{
  "num_hidden_layers": 19,
  "vocab_size": 512,
  "positions": "learned",
  "init_std_o": 0.0,
  "decay_fraction": 0.746,
  "batch_tokens": 32768,
  "max_steps": 8518
}
Each number is 128 + 32 x the weight over its row's rms, rounded and kept within 0 to 255. Layers, rows and columns count from 0. Numbers have three digits each. The size before them is the row's rms in percent of the matrix's.

# k: layer 13 attention key, 128x128, rms 0.0702, rows 79-127, columns 0-127
# q: layer 13 attention query, 128x128, rms 0.0681, rows 80-127, columns 0-127
# v: layer 13 attention value, 128x128, rms 0.0814, rows 64-67, columns 0-127
# o: layer 13 attention output (transposed), 128x128, rms 0.0991, rows 64-67, columns 0-127
k79 110:113142147108108154068100120134155141097117183172101074127116122195177042203128129124127068102115147143156102141120093151120139091081146093164109148175187103165151128108073130090128160095161152053105117125137133166110161108111121114133124088068096131114127117116159110178187151115073149144094113077186144124194146152142132153123132211110104134126111148163140134162125111139086154111193
q80 104:094137167127115097108102145166108191110104125157141109147092133162140132131116087103135159118178170092132122149122164063106090151083174135163181138096164138121116139138104145119157127124131109154103153190086146141045121169109170171117062078107140078199084105114102171085148138083139093139141111168119102153136131118128119154086144066226136139063183134120127149080098135099187135091139
k80 107:100153106138153119084060179146099188066060137170127100115129193132148135154121112102097133082080141192131164107117125089142144148134193122139148152081163128097199141094131078098094055158141090166149168183125121118137101156127135089160121127152139105117101071069099144116151094122102131088140130147169084156146119121171104111114145106192117112103143120168125174092092126135206112082136
q81 115:116069166115076069163141138156137177111107120127136120219123127137155163133149127149106129134113118140148141098123128117129088101151156168141135105155203130140081169161054149118133107131085187110117080109186159141131125135125112118099107181083172084155240091112077126138103133179148160162176085109117185185105125118090159081123105093167090130105163146134119075110109095103109138125147
k81 119:121152120140089110100154100140127097132129121228137135136131146148127172111123141169205116105095111130084145153077131052123147110110166126120132145158153097157120119066064129137126133087135185147144091139144176094125115156137141120158148176113120133081207124109150139074087118162149157072162105149160213131138078077125068075129085106126070090148145087143161127105180115073134122165140
q82 107:104112105173089129128093153141107057179166074157191140127149122126137120120118102185183082134147103139155079120063173150088110120114134156140162108112168087098139110096131123137159112123143116161163120109144132100135099108162084066154121133124109105152129152221108152122093121096107119121117117144113025136150118140105140189092144126181147168153173101140123080088092137169197134082053
k82 097:110124108138116091043085138148133121115191079151161088114097130142110104104132119118182077145146168129129105129121127070085136117096153127169181127105142167142146095118167097194125119149127101137140180140150141097158085145221100103143190141144120086127118079170093147172137086175196142090091072066148116125118138111120173185122163101137120130104128206164128075158142165129113132084143
q83 113:133076166093101144109077130159103136169118175146091175191182146136115144183167079125159081132192083094148133148102148120133055113118133124148141139105102155054089137146169168136097160159127166128086169144112152104085129125205157095103105126136155131112151121136174158128118159146085128106137076134113095134153090107125123148146126126118128156223186113109078124121171112224120107090141
k83 108:111185141111151149125131172134128098108112081173133124107151143136081174163079105073166010155112075129122151097109128102137103125125169130101165105158117125129112097079136167128119109152141117119140164127143120086073120126167110153109096105109161104099124105136103185094149126102059127102100120136121134078203104154135159134126199182092119126153242142131122115155182091169106116079160
q84 107:092146169164126116106118083120162078082161140158139071121139080127126145110109132195111134095155147156116052121157092182145100138132159120151098062196133114157042120124153120088132109158133145144148101136100147174167128168199146110180129172120066172124140153085138093102106128190073154095080142128141121159191120142146173114105110132104122152166135069155089115161106153111171143129073
k84 103:112143165134099119095137091124146081168103113144103125156090085126084136075066134196110109123167139109179078123171062123140116071104150105114118149181161129104056095131164085140104190147128132151109123123113154185170150091161162134144136099105053182153109107044123132135121142168125116160119103043176093100148109113172139140111123121111150112184121105136141100115109132169195129161166
q85 100:156196103128085161173121116139150180091173145135080108089189111130143107117116145071119140121200104135172133097080129140128153156131129096160151154127100112191152114163182159132156129110078131164130131137114133090082073138053138059208138099107085110165153175121106107157112155131135121190134098120091171142116200086139144112133126105163146133118159086146153111138105096190058117104107
k85 098:163153092158084132133182162091139160084150128145116114096141103152139071119123187110104132120109135152189164158160111187150137176132145119099098162095170113107114142152138164125229100101140156025156103078127184113087059102148137101133176102147124059119152086137149153155119075063174092108149155130125118152182124151107086150104141098169109122139130102130115120143129125174151099080105
q86 118:038126120165133136136103107124096083099160175163134149081098126111146134141122097107116162113123141166109128075072085108111193158152160119175124180095106122137109120130179148114161157077128147076085132148102154119102117111133149131160065154073132087112159066182136128091089092101119184143222108133133063080158148171077121163129132110130123105177151139136147088158151171106123159132186
k86 115:034109094143159142147113112170109162127131134174154146138096160126159114076134087075128120152138204114167117149110087160134165155141122158090102121112110096115075106094155153086104139106142104075131120152130133178111085143158164078170171124136175130116076101103130152110128112111120224122124084161133072145176233159131134150115109125134134099140167134109111105138099173092080172196138
q87 104:151116130099125108151071170154188092113166168087162152174109108118138200146137189130150149083137180089141113139137076089135158136125071121154131113138150148162145172164109043125090141119167131098159097151152173158072116171143121179105110142160096121133074155164124100104162169060107126130157164090131161156140130116116124167101102079082132106118142107086069139153135206109166134073164
k87 105:115133118082112122115039216144194077124129130095138176179132088106137197101159137114182076114142168140154131168086105095195142151090132131084081132126153134145147159163096082083072100128154103077123104170083146106098139154135122156110094125155149139154131116076129111095158202133117129186127146098139171126148138101159132099040142084108163150092155133125139140107131154114121128090157
q88 102:152158142141209152138109083142209107166071082058120155136126086133083107116167111155151165097140168125096129123152119100100176072130131094145163117019075145093118173146094146109094133140132138113163123107106092112135171106130131130090075153088153166113079145126157153160139120163109158127105140106078123111084128179088077141095134103198102171166153098157103124165139131118080115106150
k88 104:098120128129241152178100124170162117182111081128102129153169139143124098147173116126143093124144117209139140162155124158128134092132139062099119100045102114130188116168107124152157121125117126153153079097123103090141151136089124111097112143153140162148081174142148092096153100173113189151108112135147101042136161194149133081163152103124120143171142137130143117083091104129048099117175
q89 099:065109141091121105127097120085128076076108123119179155151131087166161182129173190044109105102159123175105187150175221166140109129152106129118163136141125100151121112197093120131102103128171149125077163096123144106139135134119156101186109163117065149129124084089085119113097124078166129107086167114126127170133114134106172117171135116123190120158189168092110123078094092137135116123104
k89 103:066190133092128151148084101184161152139155138108118125149121098118081183145128177090152085127112138140085120118169229152148103108116149137140163151175165094125129105157127106132160119103109138129079141113132158139085073139154157159213138155099108185146093091118117119129097166078197112092127190164124137184125094091091174102135170119156107112163143129099142107068078114157147117164074
q90 107:141101136149108130181117152118102154119125122094094099107114140111133115125128149163105177137168115153135092133124102183067138098193164129041103099152086140191113094172065122119057097128167204165101147119123114078160067122085123199138146100133078128129108123067163130107135135042176108136182102146145135146149147120153108135110187168167134120099146161121094091116192115137105135131101
k90 107:115106132155167097169122117155123153125151143107098126066129111129107085120150131179117164103158177170129136116092162148100115141154127103073143104111117130110129104178107102142128106126134163170133150170060125177103107179079102181121114122070097114138150105142150169067150128074186149176208135089148194174147071098155117145042143190122116131143159078102070086163116142085126159119101
q91 100:086124154172144194095124137188166138157101158216155093106155160152151078124091117068132100137136091059119128061245117099120113062137142139168152134128105073143126073152107132137119076136099146105144086122183142147133181168176174147079083138116122096089134152132098147128106141117126139121143141163146142119092110130109160075112118168066148153142142109133159128148136125095150126106175
k91 099:098116141136174153128168146073139159176076108197158120131132114157118112130090127068159051153103151134151134095131121145154141106159157140137082102135084087126120116151140098109096071127069115122126122154209159107136146081188187129141163104122139149119075132124129118138121142174106085147153145201123177107078092107173094106081100213101127144135105075122209101109104141093158138096135
q92 109:097115107196184097080172098154130135180109095145163154122060089122200098114109171117158132169123071255169149111102125138108110168127136102132123133157063129170108107142161099132132146114087117131080139129142145124123163174148105099151131098156078128106185163081142097162122179158124104183132133142128084144095133130165157125099156073125118147128172121119080101108141139167148071127172
k92 110:104085113187097145099117148146095149145104080148172129166086125142117120104099169128110069150149087148166174131114174119090047124139131068229141128154104164170101133211120161132163114049114078139127145132115113178096113120137085106177129115110117136091174167121145108177121145053105117136115161146117119159115164141135136138093120063095129098157147151118131114164144149149203143171149
q93 107:097203148157161082087113130109098146124074119165077125100142097099107146081152110125156138144107176112089133109090159111105123089147151152098135175138156112133117175165054157124217115125107123141166148111065098146134085139106199147109200124145099133162116089141125015153155105117125097126176132158129145146135099099097123127160131109075141172156128113130091062150111114151100148195128
k93 109:139164121100153134117135138169122193093128135135072119134136130126084136133130153160130122135094132105061138089147091163041140119130129162155129135139103095147117148084059122147120162150163199106194178120098094134115158105121169090182171155190124145146116162121118046138112063079121099172166125117121098135105117131166149099116161059158129140144155086173076078146074126154117123200156
q94 104:152155119174199124124115130084037138168131125136139120144154054116093151114145128131113147128126110126131108113128155115165135128150142110149113179108092070123142142141156103158163147152155142168135183160110121148140164115165074174163125097037160164060114173175070107101153145117114159108123038156136103180067100107111170135137077151114114081137172141095127182116094155186125135161150
k94 110:157133189140148152121125145159060161133104103126129106122133056132156150048117166078149156160153125092110043138118118091159121138163157110108090108088125152111154183122155105131170125163157139116188129136127144162136172185172118118187192110114117154162123079118107133139122067070103134185099129158082069133136115118144116112147179118101110124119173204062109079104123109152112102131082
q95 102:152124154133115079129064171074114184142149137108164173161100126124103134110119171164182138078141173142099108142098137161117161147105097141096119138143087156131146130156148092160108102180141139083139157106170144084122208148063093107098076127173131123100162093093170070167085124134144163147089072190161129112091217115146123129074080147118111172101126128124144089150080141140172092121157
k95 101:157104146098109143098100180114116139123147143153155120139087135135143164145131150125125090147111165139107100169094126170137117124102145116148140083145139155094137131207100116091235193172113127140111171117129156123119165120052059134174120124102127109027170142113174086042091094125126136098146050147133125143117185138088134105070125079127140139124144114135162123135158183085161114097125
q96 106:120103177090162173151149038127151161161109131100091094098181153155164171107140124157142152166129095136116186142161160134134155106113116130038134127131146119106126119041142116047130076114186067122139141147146105114164177139134181113077118128111144124074090108150117138134056074169101098133159147136086167116155074091120103139105118118160095106142143173164125126169099172118133151155162
k96 106:164114181108143191135173111145131137160173195105107094125129201095092152117137103177115122112052123139154151138148161173118148084097101096107125137146119108141128127095138099115095105079102099154145152120166058096151165132197140145121122105116139064099105193159092132089177156173133145103140105143080033108174131113125116045135148136156115099101148176148131100115066132130121171136157
q97 114:114083189096137156159111111087156157112153180127116150097068116089097103099135158103168159108101086146212155150135168093149153157087173133148201126146123106114074203103094188135150117098161124146074115151130144106137146164138119154151143100117152123103038149104087120145145127097125110081146144147108070168133160144124123078130162081073116123150058140187086099115105126147098149100091
k97 124:104134109098108133115086104153184162134127156063126129103125151117147059123108147122166117144082107120198189143076181094127124142139180171146185082196169094121141151093184151113154133123115136154131121153122146116146182109094107174133180101144114137149098094126167120127070104080107100107123116119131079186153150141168075086144081122055138111149074157161105085086099069081103148111139
q98 107:139171171133101088141086099141143114198164091084071174142085126107135102104087156122097159141080074132135091103160110140145170083117165092114151180148124191175120121125144077102086136141128164135068145172156128102071157083152111142195157154093089139101128149125130120180149164137110180084131140074105099147068125122170099160161155167128120105137154127135194103131156097062096125137178
k98 096:110112155192145120133155058119098120191151114052105148167123095144127153107152123082097145159114075141159154138094132114144094158104120114095119175117153134172160148091090122125110112157090169172149127169096146218049107158126120107114204105135083115059149138150156112126109140103117124093120148126123143122168218182176138152129125142071146132116145091094169117111147093093066113081142
q99 105:129170085100098070200125136099127107132147119164152128079121147161151126143115188144149171115124090146074124188143094148108134166153126132122118110119189095075131125169145174121105115125162136150064146128178104131161151162183139194170166132131122104178104153152118109175139159158079135158131128120132086111096165136152116122134020146104125149188172079097032097143130124076111107135123
k99 108:159141075133076109138201132213164157120167168160167159115103159148130118130101141145154093195138124167124089158176137134138033171106130091154140087156131130147109160152091061146134136168176101105098173131111103142113095097167143193131122130133123100119082104106115094146086155165118105186141134115114146074112179168182123112136117120141169132154103114077063099105166098101089082113119
q100 102:077135208088142134131124091137122163194148125114138150081122127116068122150135146147117159152151114127131181122138133097173145137156122128060105058072127112184045086112133108179200159140121083174106119133115117100151154130127089106091108081167122130113136122146150144127122193063170132156137118102168070134150087101153137067088134111133176155118109117174143192168133103167106078092146
k100 105:084116144093133148162088115078085108157150097146105136098174103163131159156125103172115124114122133138195185113117102166149088157181188125149179099128116137144093142121136119143202177145114081135133120110116092159155118145168049153140113118151145069182083130181131106160128175070136148162108145133128093099131116119106078092073107083149136127139150169172163124167163081113167168067052
q101 111:113164092101089130080132116134166076141109141151065113170094056146140104111135136069077109070154121112133127123162173121110151108145136114086125070126107134233164142126095067136110116133108121100129141161099118108205096127179136147125114166124152121143111138140135167150131177183133132129149076125101107111186109203143095118097125134124244146114133129182088137144105104108177141140093
k101 102:138164106125197201062117079110134046151081115163071122114109113122124131151149113111105148138145164194177146109148147135070080129101124156086127136104130064158146064155135114129181176127102057153083155197104113117090079127154157125144153143059137165175106105095106095156071165152119095163134122118092150144091082128131111119128135109151178133164114117166150142113163130158084135136134
q102 111:135103091070095111145133124140140149102086113082096135087128119152122158125120143081108094141122152122230117112150148100172133132171117139184099118136104115154129134125140133105132125110181179082176113153158154139101111179047111149180148119158177088134138201185193114122113109147101082128118101158147191162126211145148109111139134101100125085112101142105059078132106129135150156198074
k102 110:208198099117093176129126128137173070133162127109101135133070169147156120147126119165124173133121176139169152129101152070163181087157093157130084130128098151116142079148130166114111103146206143082160132134125095112134137134130145107135128125095146117139172135165149172088072165146124078132113123090158161204105181146117114055110125088083108135082100102106079107131054128172166097118085
q103 098:161114162166165128055074066149129109096128091140100163139175159059132114144098123173174105116147141128033137148125128084179109116155079125107131122144101095181181165099077109133139105145066155158131125083112105165107176076106149140161147164115139093202156142168135139085131096139115180092140165145086109115131157095157159120070139109157147174071121141147150113159106099167095141108105
k103 099:151153175161170113069098069080114131136129112152116134156164163112145134168000126082153152131083145098076132136164121144141133139153122092131140115129113149119111144075135110161164072131102148097138145135093209082189121125105145125099172155144082161176154152179135086164163132121140177123143106118114165090123132176083177160115149094142148158127101123173171126115047160127158113099125
q104 100:118168127153122125060044158108088141144170199086136140173122138127129108108123167097121168157109108128142153132171157143142126202099158099149167129091144089107176122143129137038170111170107132075167156151108126104154088177139154133074154105130133151092161125141114072132110146105139097098096112150119114137078126174070093110178145123098124090094164111157163118062100198124136070149084
k104 098:171156169120119083043088117152107203131123158083171125128127164123096131144192179156108082160130135127125183129110126161103061143119127131127118120127133127147176144158150122074108156137082137081157151108182164132151178155108168053125116118135123158116148106096102103136092112098144075073115148149132140154081157144101065167117211118106140103117209147120143151115125123103099082165063
q105 111:166153144120112058159106177087106153090092132197099123115097152149122123116119092151093151150168120175185177180147134124196144062093144126122125130101096126154089104160169117114110158206140129145089124065104049133184119116106124160185155115100171139107169179170160089157074102129076134087180101116145138109125102091142180146094154092162133138160110117155140141107129129068118129131105
k105 113:126146122113078176171153114182094159146048126187127125059096142133125086099104115144105189132115099178124166156113106098170135071096125101073143137143095097110105092127197120134117150175163142163104124109090090105143123128109155123124166144146125069086194138173170109161096176119115156076145099117119089104079067161129160147081169106114144174154156171104142144166144136129078146127066
q106 111:026115131156156141214127131133139131172162126153051176126101107120138071115071153138139146150148137124156100117108128122154121161101106147148086084138192086131166147141124141115104131124111192180119177131212159147090147112116128137087148159112124111117142107150117117141097099154161098116104066144126195138131099141074094124158158023152182129135183097133141128157101082122121095140126
k106 107:114106132117119099084152119102113098155184099158136122158115116067122093086132126120103118138141166148111104163147133054188086197118199119152141113151143093114107143106114099092134092094120129151112182064140129115117111157119157076069139143137120120085140101213154122146108084137128081170132136111180137134130149102152058054126132097149162124143246137126174157169068128132099128127149
q107 093:165153106140147131134149124134128157136193129099105032123147123103145049129131116127123116191138175091172085134126115104137156127087140108190120048129169132153087112125077063103105100130167101125178113152089102137163179165116110181140149129121104136119092136129105135104092091148139128132154180141093158153125089157101210142149114065156115125145117182135170069073158064129101125115178
k107 094:106157082155060124148149131042125142178166143083109111136164140079152063123142198132113138138152161072139131148133143082097176060109193097131111171103144108155137134143101078119103102113122133108165106178158118155119185186081109121151157141124066088154117052124115158162099139137089177143147182130136100092097079154112178138095094117140130139131151125185168123118126106145066122140120
q108 113:123146074133107112120127101104115055109122196128157155142155143109104095136134090125119132162146176127158134108144100203157140085063182109139134104139115091145178139173205154132072104137206107123139080166104105129147187121107093131142120159185122094099185116114175120133153102113157121114105119096089171095114062119104131085091223149108054144143183124130148159114110114125128117142151
k108 114:099154072152088140186172134143122117143142159071174111166115134136087096160144139123119115113147176098169105106156162122150176129092135134092131144085099127149130174102164187095116177132146094159088091123145133184120139087163060091115116115147101144139175132140130114142172112115108134063154122130138104100082088108061099103027147181109092159146185136157165126098095126150059055139122
q109 107:100132169030118145167168157120118133107163119101119094109166150127102142169102168083132133226108090121125161168072135150128152100094173086147108137176123099165097127142089069140120171067144168085138138106117088114154138164128171140162101052076106142195159113158101080133128125173099151139070090142143102156125133073134152156127132135144150142122107109134168128214145117099146090151129
k109 113:078093170074076131162159133103122069111156149074154107098101155106153142228130156109089118164140134136129165200143081102157122142098092099109109133191098090176118113168085098136145114118113189109161101146113111168114146164172193149182155125111109043150111102166106126139109108090135105096131098138108120116160145135150148115127112142157110164150126108147086130163133101120199097178057
q110 102:068084080137108120139135177125173046112108097081134122156114155085148121085088094136150150127087153194119180164121066096175094118140115119117160130160106125158173207154214125126145132115110187109157122117114100108090106070139167116197128145158167146123037112123090091149118122162154133140136126115084152147110091096074119137124117151197141137138119104140118152093158088122133174138141
k110 105:097095129148165154131148121141145114144147119151143076140124139077112106099100135138156148136065129136128115148156053086154121148126024149093184126103105113171101201161162163115133161079140150142127108108099124140146096092061172152155144143125091171132064173129135154143121129106192130061110146088127149155130108105075127113119125117126175161089143091134127229114129091129081110103210
q111 105:112133172176103107137136117158159163130091158050208130137163082101105147135119173124124118150146136177136079126071165130066077091115156146125152135128118105100211158121166150169139108107108129156128108123148095101133186106112117093162119187044184148107128144134144121097105081137090126107144114139156148168134175165090169117048086139150128133099109181109108133182144128065140111183150
k111 096:142143197158120136107159166133195120141133078108151163123083105099147149111126136110176168107119148138147070148103121099054095102192097149119132111060111140061147143100154129144137128129112183143117104105122076104139110123172099154183118131078150125082146080146161124139114075136140170106151122157151087140163119183104160131098099142142100103138067157139181133139087100063154047214135
q112 108:110098168107136151135088144137113152106092128085075148073140108116169102137140109107111134161094096147134111114165103117150089156188083139176127133164144156073144097155068134183106120177126139132104078187121144128184123178076174084118171108163172152189151137145080127090109124151160174124120190121135027103130144102128117119117163152202037147130089124133122161165093129130127119111152
k112 106:082110098133053088128137087145111192148111090152105131103086137138119160193151140136107119129121068134113106152133105143169122116178150102161104098195148143122148097102149132144122137114135118098127143180136242101168108157104113122115107118187113167134060186155142135056178117160154174098121158127141113161080130131108094121101129150130057132110057096130102106181092068123136094126166
q113 093:121099119178126120104158143140088131086094120144108119113096110120222158160153118141091173138085074137101145180102151086119090103116090197085103168144099116130092169122121096154178155080147189132146177184140084160111105083104145132165112167109122107132096135129107106131062190067150159135087146100068085127164131113089147133125165162122106107116170124132074145110137133093201158081167
k113 098:074104139208100091081095136209139172094143111184111126098163147093127206175125135105152154118109134115131116135141157066103146151116112148110135122103140144093121139165126179131109119102146131196166129127096127118141067123134182150188169134142099154112090180103104126106079178149092192116111201064085116104139167108126118105095142209114114080098174151121107099141130128120158165144126
q114 114:156125098151144118087145097112120190159130143152122114127097100118122127131122168130203106153177098094142121172123091180137142137120165128144133142145169101139193152082116150102107105118088101129138104121125082094116133121104101133069206141075181154079138073082185144140151156133150172076195198101077071130136095119162195123157155118102111154095136093111121174148110133042163140170126
k114 112:138148152123090119101114098094124148136143198164194099134078087106092156106126145167139132121179134093150197131118130145088138174138100121166121143124141132198177148089121122092071113147048094163131097106093126059126148130110080127078176082148174165123149117118142093198114111129084184158184130116081094080138102110138164154193111179125102151135129089081111156141112130089142113173146
q115 101:087123136110144157165150145088080112129120178080189170183090113127159060103070107092120088147112201139080156104121182138116141159135124126197090166117055137093148165061154135114147194148122142078145095171159099109156155115109138154094124137118134117154173119141120176152175136155158120167143144066124145134113135131129122132131091106090118099080029126126117084146138082146155121160150
k115 112:117189151145161163156188121138084114077100165067180141152123162133126096112110103048092147118178175088108143120148141149099100115153110128191092110121075121144139124096071168134154119097114119132117088140179156125153099148094145119083158146133173124166132071132165125121117153133141121169131119084135137204114196173078094041148107077088141143122114156121159133139202094116143104162165
q116 109:104095100158118138117145123150159108094132146133114078090127065140073115134117154139146158146223195129108050141072169097142128109119122077124127151071133157145108095132124179089096137100169088158098131154230123142093134126121119185152119090186096094166116171120175133143084094165124153136127078128088149141170127125140111146158154140130103176114089100185157139146122126105208130122177
k116 114:155107120168115166114164195123127116143129136116138161150141066116139083127165109134128150134171209177114096123111174158135164149071107079087120160099139167118090096093133141135131124164147097151122148151179152082135117104119113140122104114156130099118097097104127105183070090098101192039119113109127086098135155152186085094144105131114175176144150085194118153094071119134224161108119
q117 103:117125101105089115157116123165156110145115132122077093143136126162184134118154173102115138179116160110170156111100110124148123092133186151131102102107088180158159117123075182109034114115124128122085150077123153192130120093134062101107131116092147138201096166131069128154063104114229150150128149194101094124129079115130126099117131148094071214141144135144118108153158130114154124162158
k117 102:126132081125120175121127133202112087163156086131116143086113161085084093150169135159181153194150140171132163136148091114193168073095142137161108067102083146188085157091088100083147091069093167157105163141131172114098130093123090139107126127101102117119146150134092095125112159132191143086147123159117062133148068174152105137151111187148080175118137093124085111116170143122149151157152
q118 113:085148176146141101131133120152109162143106087097149174200149114131085079144081149148127104111139116158173121140072126101150080060150102117185146202179170149198150078150130122091118113224134159116094114131114125152129192137172127088184136120145177084149072122170164145155159156145149108132158115183115121107120097093086097111135127154091136111124086068157110124129133100090141145096089
k118 104:125168109143136153134145092114089161164071062129148139213138073128119075164099139138160104150112056134156105161107138127133118136133062162191175119133100162114097099146148067067111092136122171174120164159092109105155132132161149146097152118145099048159159116091117129170144096074106096102100084129107195144139130119143083090072108110117109166096076104138145184170154129139097112098151
q119 117:125120178185059126080150158145156132130164175189106118141182151139122037136113158093106132198087179098100185174118138092106156156142085151146090147108158154141090096109175123119097126138112181123169161111122161081139088137086123124145117102157168141093148162120126091119119105116128139029098098107140069102143084095144092104145148161101123170108086111110116143125139140068178156110169
k119 112:098136184165126105107156137107149081153098138111131168120111184107151087133134125138096099181171094093101128149131104100106175097199106180125089085116156143092173120111163134143074149172116124154108178114161184107129111111073178164165119098180171143083120147112097050116102136080124155101126130122109092097106153109071111143102081141128104165120175129130128148175198120159180182103058
q120 111:194098150127099094153147072183094120105118156162190102077055132130136159137165088130188089093077063163152134053145148064117115118087109103179044146139125095138170079155143144118065116125104122140136169152138140133146127135115120139137127101142146161110135067144122109168071169082138140116147126132144182096134116112143166134149161118167147121157169157195131108091124104184150129119087
k120 103:137126147097115166136174128126125147131148181168147082084132087140147116139136168073129067127106119142145103088118161070163167105087130107139142121140104118116180145131152137089144144168136105103204124115113119144170053108088092108089178145061112097091214112147133109152132160140102074122084162138107155194113072165111154137175108138130073105126155131121112136171068176085148212154139
q121 107:152137094134128126128118100138168147107138087125077152138061090089123127156111104124115126119086119128156090245112121098114132149177110125184104114197157116161083138130151094119068107155110104074134093129134113149110175083104117152091107134166095172186106169114122165083097134069111136180110067154071175123093106107134130111194147149140135133117140087185116097143144156179113130154204
k121 107:127137153175117108086119147088116129137168092166089165090151121101132115166116102123106165175087152123160090203154154105112129180124172088154149093144114131145102157151146103132120146144085066064201090137139117165108152115118151116081105151169091166145202112064190129115108185077107147069096091134110171127114090103094149094157119154108115163121150059147121084128131145199104138129179
q122 098:134112165072135097106156148097177137128150136148175134142190136140149060116172130114124163087157105171083081137182099090166086152104098135105044119142149123172169107123114175139112090106169043051072137179095143128162141062168106142151092136112102083157176132152100088119076131155123140098163114129134157160079158119132135145124147155098166142127140163100136142191164125136140079099124
k122 096:116148155080136144081145138146150121182142133181126055156112142128148112102117146104115141146119060127100045151129121123172089221107138133133092125180109160107121081096057116107107150073159135091104138193138114153175103081154069137159101089116116084161119106138106158094116181116127116109149128167110134109147143130071136179094119135110163170145130146143167142042129189111118156175081
q123 105:109140173138129179151129198243072109171157085096164098128148085059145149132172166165105129121050160141104057110160088099122083116080140111157132167107148145113125124096207143144141085123113150117087151126084153171162085170142110108088159104159112096109125166105133137161133088167111130149164154129110121122107115073114104128132073115098113162131159141157116169121134154156149087169115
k123 113:133097107108152073121141163173124193166135090085109139159158081132118190132145153118110139153136105163156101109129054076099115065094117108145135100093143093147088132052180100139076096098150125065166163143170122186156129105124071146071138128108129115096126157066131136097128092120114096153158166133122132086135185073120098138151122085113160143099130174177120125190204137106144102157139
q124 099:180119186153136115121097080136128086087126159132149139075110117152143164136085136126144099159167122153067112121081110176131127145066101094101133166111122180103123123140201074116116102138107131121116109063101168018142094092136114138130122132164128082150115121125162084096169114108136103156133124043155119147119150137166150092119139108122120152145179125197039129129158167118197168157135
k124 108:148117193124081142144139142175153171143093141091150138136100111162106220141095117117157089168174140155095144128127093148100120149065104131058094165081146149109147113132215166096111146125117077124081117112102140126123108131126097131138113148146130130163095142143188054099170178092110110098134072059148134146153113128132183134112123101097131101114179119225108150163141122153162134194137
q125 111:156079146171112163094093103146089136070189106097155158167190089144157121114123087157174135122119155165102135162122154116149128131089090105146137067114097068169179117105127102133184137130140114117125160136167193114108131095077127135172125173126139093143156161093027144112119156176064170152148145104174061178129068091143089096144158077127136143150093138109140111171114141117098118157127
k125 110:148131142195125165057081119162082123159204162082117140110124076122129146084076123078114101107113102109110133157111111117107141123123121142086124088146121163159186084094115130119144186092163132119140131112158223146140104146125136131093105163152108124122112155105095117161120182144090139109161151162155083143242086104064154115126096063112150134158076170121122139128100131121144065097102
q126 098:144116188106140161137159160104096130167140156177148086149068106137180169136148108118117148124112079132083101108163132075141157131114061141123151139110186137194119132191133113164112145179206174132127082156161082096130175175096068112134073122096170171119142113102123140089137069115121141073162144154143149098047109139155121087164075148134116130107140126145167086157162083144129177132119
k126 098:115087132087141142133139121136085199201125130172108146114175139164149146124108153118111108126137108107098152165115133079151174114132119133111129154123133136168151163192152094088127126184139148099135106193148096097085109122105083209133138134120099153156099070100152103080104101180134134089153107156125173162060148078073106106123072124177073132124154190082169122073104084139109183172139
q127 119:144183122158110160122115135108086105151048148203149090125147114085107109179112122153119160075085145107164116130128110105141115105136089066152096135049166096098133195113128098094120060126121119127196173171145159125157093112058192138134113131122147139145114110171138146179095111118123185143088115141102166162117126145193123166120150139129143152115173126128108037131126141103075095083122
k127 116:097202150170144136152117146106119088159144164194117086140119153143150117171117182106135128098136182122161130113164124136123124150091122084150057108124172098116170130112135137123171127144149112115196203144155099098168078057066173152049093086133138096103109137123123110087093088134134179113112161096101128130108111102184171142137125064143131110116171132134087097134133152129039092096109
v64 121:135084131117112093165140192177128127170150180201108170143091122128117187163131118119097136158113063107156133123103149175072138113160134110145088160117116047117123130118111107188112155065164124151100161151187108122163132113103123184190128177106072114181107117109104148158189123086165144124105086112102154080105102215114116156118156120078105118101139080117151155101082136104121108123104
o64 124:169124133197151119174157140130096203172112121148101136120095074118108133104141110109140116114114172125170143122174135156104211134131117111065170126152155151133062083089147110161126176210136149125099080133149163114120099079098171139103158129116118101156069182081138118140154118096122161126113129103167108152105166060042139073099132200114107151101155121124118169161145103120170103106140
v65 119:111114162138122176153131155167141142121071121108112073162123149122135145117108148167093148181084142079170126124194134084083088164145109153178112175105127120166087085133113094109147194177120101116103137146136128112073144081113080165091166115166084113203184106189162121100026102199149116142109152161161115135191153159114152135133129168149083138112123110106128150094118127161088128141126
o65 121:132137128134103149136090173127167127122156146120162188147134159137118194174113126138134107149137091178155108073122143096143143144143136154093175185114091043135175116094108107176148117112095137094092149121157146148140123123120115145130180105176153083114134112104191104159150089086088072122185102114098128069093027149115198091103131193095092087114185133103155124100119158087089127125150
v66 116:095097205085096120122143103160162166084169096132075140156152108139148075134165101157074062220130189128098134141107103118109134109095113158198137138136137166126148169123115171105149160134136090156091136149119109103145121155154137128181115151069127146109181148150167174109130165160153114154151196219104100175122079136136169115087176113129151087112112116148140133083112098121079107108103
o66 126:140110152206176154139128113134156074123125185121140160153172156235081107148169146115085085098128149155131133091113069168108147133128090096185170157055171153121087140120092134170113139152176156127134169127056134143136115128119105111114158173114096131175158125097148146186126118159072150102084096109090111118183119143154125142127073110060135143103150083130141088129174144108112097156103
v67 119:154137193168124175144089133123132111127145129104132082173077086134085164146124097110079117209096093203177099117079085125144132117124138123163158093155135136047096157167055180120117055152091151153172117134143155170127156131093112170123141136176193151113097040135116144176144112162141127115150149085103144116118072158132114151107076114123136085114112118111080132106128153148128139139089
o67 124:138088137145118113073060142128130139140144128142046202140120164100141134122144118219106114109110152157167181110125122168168085147151142144104127156078185123106106097150108066081125096116157127166105105170103142161089086142101130149119115086154155102107119121141100185131136132099166173150124111041124162112177130083096148139139103097111207172109113166129073189163141180129147124159122